config = dict(
    hidden_act='tanh_gelu',
    norm='layernorm',
    lr_head=0.00618,
    dataset='wikipedia_en',
)
Each number is 500 + 25 x the weight over its row's rms, rounded and kept within 0 to 999. Layers, rows and columns count from 0. Numbers have three digits each. The size before them is the row's rms in percent of the matrix's.

# layer 5 MLP down (transposed), 1024x256, rms 0.0766, rows 1013-1023, columns 64-127
101:456512455508516466509467516493509567458474475514508492519528473455491422529511459471512497492478504482476501487488495510567471461534495501565520507564492514516499516515512548500491539484462519
094:486476482553512514545502434493514504486444519476504496488498466531520523475501546523462481497511532443504470533530476483478520530460493485508535520534520528510482526471460550486491482527501503
103:500525512492517479477528494525487481524457522488526504460492503516485528549495491501520483467527498467498497481516524491475533530492469504503462502461507536534547506528509484472468476508505489
110:483488515445452466508470500492522501505503488519523508557489507534520528525443455465473536520510474490552486518486496501479494472443521517466468508501498522537570481505471470497486508530473505
102:519520528507485516518496525480527508527512504485476468514518524465507499514489513483483535508521490491434477504504557505485488496460517518531490531487502512518517444550488492482482535478508503
098:470468504498472507512492509493497523498500514477521511512523520518507504491480489482486475509509528439473540496538467471514525473497520509496521509512531464487482559474502514485502524483491496
095:507490557517524508460491473477483493443493511503502449510514496509492551521513542503476494486507535536495491493506439534543494507496507494484552483474533507523502482542508521497544471504468512
108:472504434500517438501526497503476520459485481515514521481443520516522512538480512503519493509502472519476490495478563496491507473506461469477536449498527491524512487534472514502475522503538483
093:527464564493504515519496500489526507487511569544508491531513492454518496489495544483504487488464492513541474517453531524515487488480508481506511474504484502552506479500502537469511479486505535
098:554519497493503466487466490523476507511508501495501507487491478521499464472490501507494519550510514514550512504523499541519485492523531508480538487549556567491524497454507525537500520467471517
088:447510525528525501461510499524506533495476486514500504502541487443508533518517497539545483534479520528512535485522487473509495472505465517479500505496495498515492517500511450458533532530514547
# layer 5 MLP up, 1024x256, rms 0.0927, rows 1014-1023, columns 64-127
097:549479483481486487531476508486433495502554542517525504451536503506530504513479485488514469502481496485489537507510526508497504466486511543515476484484470488491540490510510497503497516540500510
100:497487502461490535520566537526527496516464523470479481513498493511476488516500512499513514499516504502512496492457509494525501501519486513474460483529506460470517461519506494521494508457506514
105:522468496450532516557495519457501525477504479490505540478491502509468539508496472455495518474500488503518511472495484531487486469503532491461496503477541509532531487508418470417507510490505528
096:534514498500482490517500475549518474469541499473505503486528434490480468481478473413482496488506537500457482535501488498509529489583522488478502492484522469497467534492495510500514527491467544
099:515514519484489499504509510545542543494476479511503475436496495504541515450503507502498501500483468487518517505515478493460517517506483501481471479511495532523518490515450516572481490464460463
093:506514442472516436524545507477472538512504508488456515489500471504531490483496491518514485477496523507462540508519539478485486511564489494510469525496515535512514493511474475494484537504543515
102:511487498501529542428503481522485496486483513501491510522502523464487496477508485452489515524536476496496505530514510486511500486525551504461505530538534485478466464458482466489516489476507490
101:522497488510494465453469529491464517525487515485519500509517520507496478513426502542520499491475480518491537472512503535504496516490502502440465526477487484501514504501496519531518517522485504
097:528513498489460514555520530483522497514522475486523497484509504512506484524499519459509513462510496498498495565479520505531481502486518531487493531527483497510496488513507550516508516550480515
093:526502470527514495524482538479490557476505516493502527489549472536497475527507505471473456498523514474518490507439489523495483494491532404518488475503527495495498468484457511522510506465490480